python train.py --num_hidden_layers=11 --hidden_size=128 --num_key_value_heads=4 --head_dim=32 --vocab_size=1024 --norm="layernorm" --init="normal" --init_std_up=0.0179 --weight_decay=0.032 --lr_head=0.0109 --warmup_steps=200 --batch_tokens=32768 --max_steps=4297 --dataset="wikipedia_en"
Each number is 128 + 24 x the weight over the matrix's rms, rounded and kept within 0 to 255. Layers, rows and columns count from 0.

# layer 6 MLP up, 512x128, rms 0.176, rows 257-269, columns 0-127
[[171 189 120 117 126  81 134  81 169 115 142 177 100 137  81 112 137 165 125 104 121  88 132 115 149 124 126  96 113  80 122 136 107 129 117 145 104 131 131 157 142  70 143 120 109  83 156 131 152  82  95 115 152 180 115 157  98 123 116  84 146 126 112 127 115 115 130 118 132  86 122 126 146 153 126 145 133 175 136 140 143 154 139 165 108 142 132 130 124 104  86 145 116 177 125 124 122 117 149 171 130 141 139 164 129 137 133 153 139 144 151 123 125 110 120  97 127 147 100 104 147 130 125 146 140 142 120 126]
 [160 125 116 118 128 134 159 160 123 107 140 112 162 106 126  90 104 107 103 116 154  65 136 143 135 133 131 121 106 120 135  91 162 129 181 169 172 129 134 113 124  57  84 112 119 157  94 114 156 146 159 128 122 114 151 130 145 112 119 125 146 177 110  98 138  80 172 143 106 123 169 189 139 139 109  70 120 151 133 144 154 147 139 111 146 119 108 113 114 149 122 144 136 111 152 117 126 161 113  94  57 138 132 143 123 124 114 135 108 129  94 123 151 131 165 128 139 124 137 126  91 120 165 137 129 156 104 108]
 [124 159 126 159 116 106  96 132 153 100 144 135 130 104 130 140 133  70 117 158 140 115  84 116 130 127 117  99 180 170 102 135 110 126  88 166 115 160 123  82 119 126 140 103 138 140 141 100 107 119  89  95 175 109 148 130 167 146 157 152 145 132 133 115 129 106 148 101 140 162 118 105 165  88 135 131 115 141 103 131 132 158 176 173 108 156 147 113  75 197 111 146 127 130 156 139  95 140 151 120 142 123 113 101 103 116 130 111 148 114 142 101 160 153 104 134 106  92 111 181 141 120 139 107 136 120 109 104]
 [118 141 136 119 138  99 127 176 145  94 130 103 133 107 147 108 136 168 128 142 130 129 131 135 128 108 101 172 127 131 105 142 144 118  74 166 100  53 116  90 122  95 112 119  88 155 158 139 102 141 129 193 152 133 102 145 153 134 147  95  79 154 126  97 140 137 134 153 147 102 181 135 131 110 131 145 118 166 147  86  96 161 172  91 107 142 143 109 103 158 135 117 125 139 117 138 147  80 145 146  91 147 174 120 140  96 139 142  82 124 101 111 157 127 170 125  96 121 178 122 135 123 107  92 163 132 170 133]
 [ 75 117  90 114 147 122 109 138 108 166 141 149 104 132 150 144 154 127 156 145 152 116 139 140 162 167  93 137 119 133 126 141 143 121 103 132 163  74  83 115  90 157 117 118 164 147 109 120 101 155 126 139 111  97 141 187 142 113 139 130 118 141 108 104 143 145 136  86 162 112 140 139 108  96 135 130  95 121  94 154 144 123 115 114 135 147 103 137 164 152 143 120 116 157  99 148  85 141 140 136 150  84 131  87 131 108 198 166  91 127 110 136 135 128 125 139 141 121 140 136 141 124 129 119 122  89 113 160]
 [134 124 176 131 148 152 111 113 134 124  86 119 151 136 144  90  57  90 122 120  80 100 156 134 121 124 118 104 158 126 108 130 128 124 165 159 110 136 187 129 153 175 107 141 189 140 154 127 100 129 100 162 145 112 117 125 149 158 134 130 127  99 144 111 188 103  86 142  88 132 165 134 143 107 162 107  94 161 122 155 138 111 124  93 125  97 160 118 112 149 160 137 126 105 105 136 148 128 156 175 131  99 152 109 125  99 144 127 142 101  71  80 136 161 120 127 132  93  70 166 101 136 120 119 114 150  82 158]
 [106 151 118 141 136 122 124 111 138 142 155 121 102 110 127 122 157 155 150 125 143 148 143 149  70  72 104 155 120 133 130 102 138 181 142 141 141  82 137 138  80 137 126 104  99 151 125 146 140 170  99 109 100 136  77 174 101 116 159 120 114 148 120 134 126 137 118 110 150  98 104 125 160 152 146 114 114 133 144 115 104 143 139 156 138 149 143 116 145 137  93 151 172 130 103  93 126 151 126 125  93 177 108 127 128 160 154 167 150 120 123 116 142  71  89 116 138 108 159 136 174 144 110 173 107  57  83 111]
 [141 134 102  95 133  84 126  89 118 140 103 162 143 124 143 145 141 120 105 123 143 143 131 156  94 152 106 130 116 117  97 107 138 144 113 156  97 100 121 149 121 150 102 116 118 160 136 118 184 147  73 106 145 123 115 163 138 164  99 134 133 107 121 130 113 106 141 168 134 158  97 173 113  97 157 136  72 151 135 133 134 111 124 112 129  97 122 124 124 146 135 119 168 117 176 145 106 161 120 166 129 179 106 136 122 157  83  90  81 124 146 140 112 117 133 144 133 137 131 115  92 183 165 116 133 108 131 112]
 [127 110 144 107 179 184 172 135  83 149 107 130 154 142 134 114  82 142 130 104 126 133 135 124 102  92  94 131 125 120 120 117 115 146 145 123  99  74 101 121 111 164 118 107 153 141 118 125 153 111 132 110 120 138 144 130 140 117 133 124 136 190 130 144 158  65 124 152 112 133 147 138 116 149 160 152  77 141  94 147 142 132 114 137 152 130 129 168 135  97 134 126 119 125 118 173 108 177 133 132  82 135 109 148 141 139 127 117  85 127  88  77 124  98 146 119  94 170 147 140 125 122 131 129 149 135 142 144]
 [140 137 116  88 121  86 115 156 149  96 125 131 137 103 140 138 194 120  96  84 120  92 130 123 139 134 121 158 188 115  97 155 102 151 150 131 154  76 124 141  79 145 144 112 129 138 186 112 124 125  95 110 113  50 131 164 118 135 127 126 168 153 172 120  94 110 138 160 148 130 111 127 116 152  78 144 138 141  96  95 134 110 120 124 159 106 134 162 100 152 122 141 138 163 121 140 139 109 188 107 102  97 126 126 168 156 140 128  88 140 120 106 117 144 137 120 150  91 123 147 155 147 165  77 153 109 102 129]
 [ 91  94 126 166 141 138 112 123 116 113 121 156 119 156 151 156 156 132  92 116 126 129 147 152  79 127 127 117 121 137 188 134  65 147 137 132 176  91  87 131  75 124 151 110 123 104 152 125 131 119 115 171 110 142 159 127 113 139 138 100 136 145 137 144 127 136 106  82 129 143 130 134  68 190 117 116 150 123 165  93 173 110 131 103 144 108 145 136 150  65 175  98 123 148 163 109 122 132  97 169 104 146 119 132 129 130 114 154 104 132 181 111 108 137 144 128 150  74  77 128 122 176 139 107 105 157 108 140]
 [139 127 150 112 130 109  78 115 123 117 172 172 119  96 136  86 133 156  84 126 160 111  95 110 107 127 130 120 115 146 125 134 149 116 121 137 124  95 149 109 110  77 125 143 128 166 137 119 156 107 124  82 150 101 116 171 171 129  76 163 126 161 138 114 117 129 127 169 119 152 103 151 122  96 158 129  99 168 136 100 133 167 107 161 165 119 191 137 162  64 144 111 144 107 138  68 105 149 114 170 159  98 146 133 121 126 138 119 115 127 158 134 141 139 120  97 105 176 100  96  81 120  95 131 182 124 123 133]
 [151 157 143  79 118 148 133 112 148 112 115 116 105  90 128 124 130 159 142 147 104 121 168 133  91 108  92 138 164 147 107  68 126 128 123 107 122 103 150 159 145 166 122 113 101 143 121 144 122 132  82  94 132  84 129 147 141 124 123 114 113 143 123 157 162 129 148 138 106 116 137 144  60 138 122 108 141  90 145 117 143 116  92 163 123 143 165 133 109 153 126 109 118 103 145 114 129 143 139 118  91  68 146 127 126 135 125 156 132 134 159 108 135  85 150 156 130  97 132 187 128 165 158 137 128 151 140 145]]
# layer 6 MLP down (transposed), 512x128, rms 0.0807, rows 257-268, columns 0-127
[[134 107  82 158 117 178 132 127 121 133 112  87 119 166 124 162 124 128 155 104  99 144 143 103 145 167 112 146 127 153 112 100 134 103 104 150 154 188 111 116 149 135 115 121 120 144  73 156 148 137 102 173 118 122 150 113 154 124 171 173  97 124 119 104 153 102 120 156 110 115 132 132  77 181 111 123 116 133 151  93 175  96 116 118 125 108 115 124 139 156 124 123 103 133  87 135  96 162 106 111 126 152 117  88 111 120 159  92 121 114 110 125 127 107 105 171 116  73 133 150 117 177 152 150 140 148 147 152]
 [124 178 109 126 144  64 134 102 166 162  91  94 147 156 153 106 106 138 140  73 108 141 182 126 159 153 103 163 122 155 139  87 100 153 116 142 167 121 119 106 132 130 130  45 130 132 132 155 121  96 123 107  88 130 153 144 146 145 133 158  98 139 103 163 119 126 151 100 181 113 118  93 145 168 147 142 107 101 107 120 103  88 202 136  65 157 118 134 108 108 131 112 146 126 129 140 159 160 114 163 138 146 120 152 121 186 109 140 161 114  81 133 113 124 118  86 139 154  89 105 147  92 157 114 183 111 133 105]
 [144 113 129 120 104 112 108 147 108  97 151 140 137 166 118 121 137 133 114 129 115 106 127 134 132 160 150 150 121  93 113 127 132 143 110  84 128 111 173 147 115 171 149 142 137 139 124 121 122 157 116 128 109 105  99 142  61 161 125 104 112 119 144 113 136 167 140 170 111 121 133 142 123 133 126 148 122 148  95 137  99  89 105 133 139  99 104 127  63 145 111  91 140 113 150 113 189 143 113  91 129 144 136 163 137 117 170 169 117 171 145 118 164 109 147 171 107 134  81 130 102 125 130 138 124 151 116 130]
 [142 155 116  76 134 156 106 126  99  79 141 121 184  95 119 126 117  99 161 126 132 113 121 131 186 120 151 163 140 130 110 124  98 163 124 116  91 191 111 127 134 135 103 152 138 199 131 161 151 161 133 161 100 119 146 121 165 116 121 113 151 110  90 145 139 100 152 126 137 114  99 158 116 107  93 141 126 164 181 114 132 118 128 152 119 119 123 142 129 106  89 148 140 136 152 138 103  93 149 105 122 128 106 123 135 152 111 179  94 118 123 132 111  89  84 116 130 127 132 127 109 153 142 135 111 156 124  91]
 [183 114 151 115 141 106 140 130 138 140 126 119 137 116 115 137 164 149 134 101 113 106 117 103 140 141 173 105 123 142 138 111 134 132 134 116 144 177 136 151 140 123 129 180 114  99 107 150 128 112 106  96 137 139 110 123  65 154 127 143 131 142 102 147  95  98 116 133 116 141 109 119 123 115 135 176 158 121  84 104 106 129 111 114 105 147 170 107 147 142 140 107 118 116 119 129 107 111 141 122 147 103 129 157  65 161  71 113 181 115 118 161 142 103 121 136 103 152 157  72 155 120 159 114 150 142 177 128]
 [127  86 123 115 119 119 136 105 140 132 124 105 127 116 125 114 125 114  96 104 153 147  99 116 164 142 102 111 158 124 120 101 108 171 110 122 121 154 142 123 126 101 118 157 103 113 140  95 146 123 162 158 123 111 158 114 137 140 127 107 134 126 101 136 113 140  97 122 174 139 122 139 126 110 130 112 140 132 156 154 100 114 124 153 155 102 109 122 182  99  95 130  93 152 147 170  92 165 116 128 164 127 105 103 171 174 107 121 118 174 154 141 142 159 137  87 110 148  97 130 125 144 133 146 131 118 145 106]
 [170 142 157 153 138 127  99 141 123 144 111 172 105  75 113 129 124 136  95 151 187 129  90 168 146 161 128  90 139 112 123 173 133 140 135  95 152 153  88 149  87 168 112 116 165  84 117 118 138  92 125 153  90 127 124 136 140 146 107  95 127 122 119 120 139  93 129 108 100 102  82 121 148 133 120 150 140 161  84 134 113 130 128  78 133 123 112 173 103 146 154  83 134 129 150 169 118 111 125 165  85 146 137 167 134 131 152  85 165  98 135 159 151 129 115 163 132 110 154 131 119 145  98 128 135 102 130  85]
 [127 158  83 157 156 130 128 113 121 106 135  90 126 162 104  97  84 127 122 137 156 141 123 130  98 133 137 182 124 172 128 169 122 102 141 129 150 137 166 116 195 109 131 128 158  83  88 129 130 155 147  78 112 120 118 134 164 128 133 135 135 140 161 123 111 118 134 137  87 128 161 125 139 130 139  79 168 152 109 108 108 133 137  89 132 101 120 137 127 130 145 139 109 155  88  77 115  89 118 169 110 120 136 145 155 136 155 105 164 152 149 112 115 124 109 102 124 103 106 123 129 132 123 149 120 135 115 137]
 [141 127 122 150 133 128 131 132 102 127 166 150  89 146 150 123 116  72 151  89  70 157 135 136 137 140 143 159 125 120 102  80 120 108 153 159 172 121  99 125 157 175 109 157 125 101 149 102 131  89 126 177 133  95 131 102 122 101 132 115 166  93 111 164 124 143  81 147 128 129  92 113 135  84 123 124 141 134 140 111 108 162 157 107 128 103  77 120 138 137 112 122 141 118 155 111 133  95 124 114 161 163 137 146 153 116 181 104 168 159 124 144 119 155 128 135 136 131 134 165 132 123 103 119 124 102 113 137]
 [111 160 158 138 105 114  91 112 127 106 129 105 155 171 135 138 142 156 155 129 139 102 130 119 159 159 135 123 125 108 148 117 118  92 153 116 140 107 128 129 104 143 124 125 148 135  86 150 119 113 147 157 137 130 169 114 110 113 131 102 117  93 103 112 122 151 151 112 112 140 148  97 135 116 123 152 117 147 119 144  93 128 126 123 110 132 142  97 157 125 144 118 137  98 138 117  86 137 137 115 141 154 117 157 129 133  95  84 117 153 122 113 124 160 111 185  87 152 159 118 109 138 150 125  99 165 117 169]
 [118 173 118 155 157 117 135 107 146 138 115 122 127 176 124 115  92  63 110 112 122 161 127 157 137 125 118  91  99  96 112 108 151 139 115 137 111 110 125 128 201 113 134  89 136 123 134  98  87 101 117 120 130 147 151 136 115 155 159 166 108 132 118 125  97 102 154 126 144 131 141 155 126 121 124  94 111 133 135  91 141 122 112 146  97 132 146  73 154 119 155 154 163 134 124 158 131 140 146 119 134 121 120  97 131 114 168 136 134 128 114 118 171 149 126 130 147 136  94 135 121 131 157 151 129 107 147 111]
 [116 129 141 114 147 148 129 109 129 101 114 139 146 124 169 143 142 105 150 124 112 148 170  92 121 118 146 146  84 117 129 119 128 128 148 147 140 150 105 111 147 150 138  99 132 109 125 101 141 105 156  98 162 148 153 160 137 143 150 101 119 143 117 134 115 135 134 160 148 122 127  96 139 126  78 122 146 134  99 116 141 119 159 155 137 155 109 138 133 133 105 146 111 100  89 130 109 115 118 105 130 138 142 162 142 152 149 109 115 119 100 138 138 136 143 128 117 123 110 115 120  80 164  98  99 108 122 153]]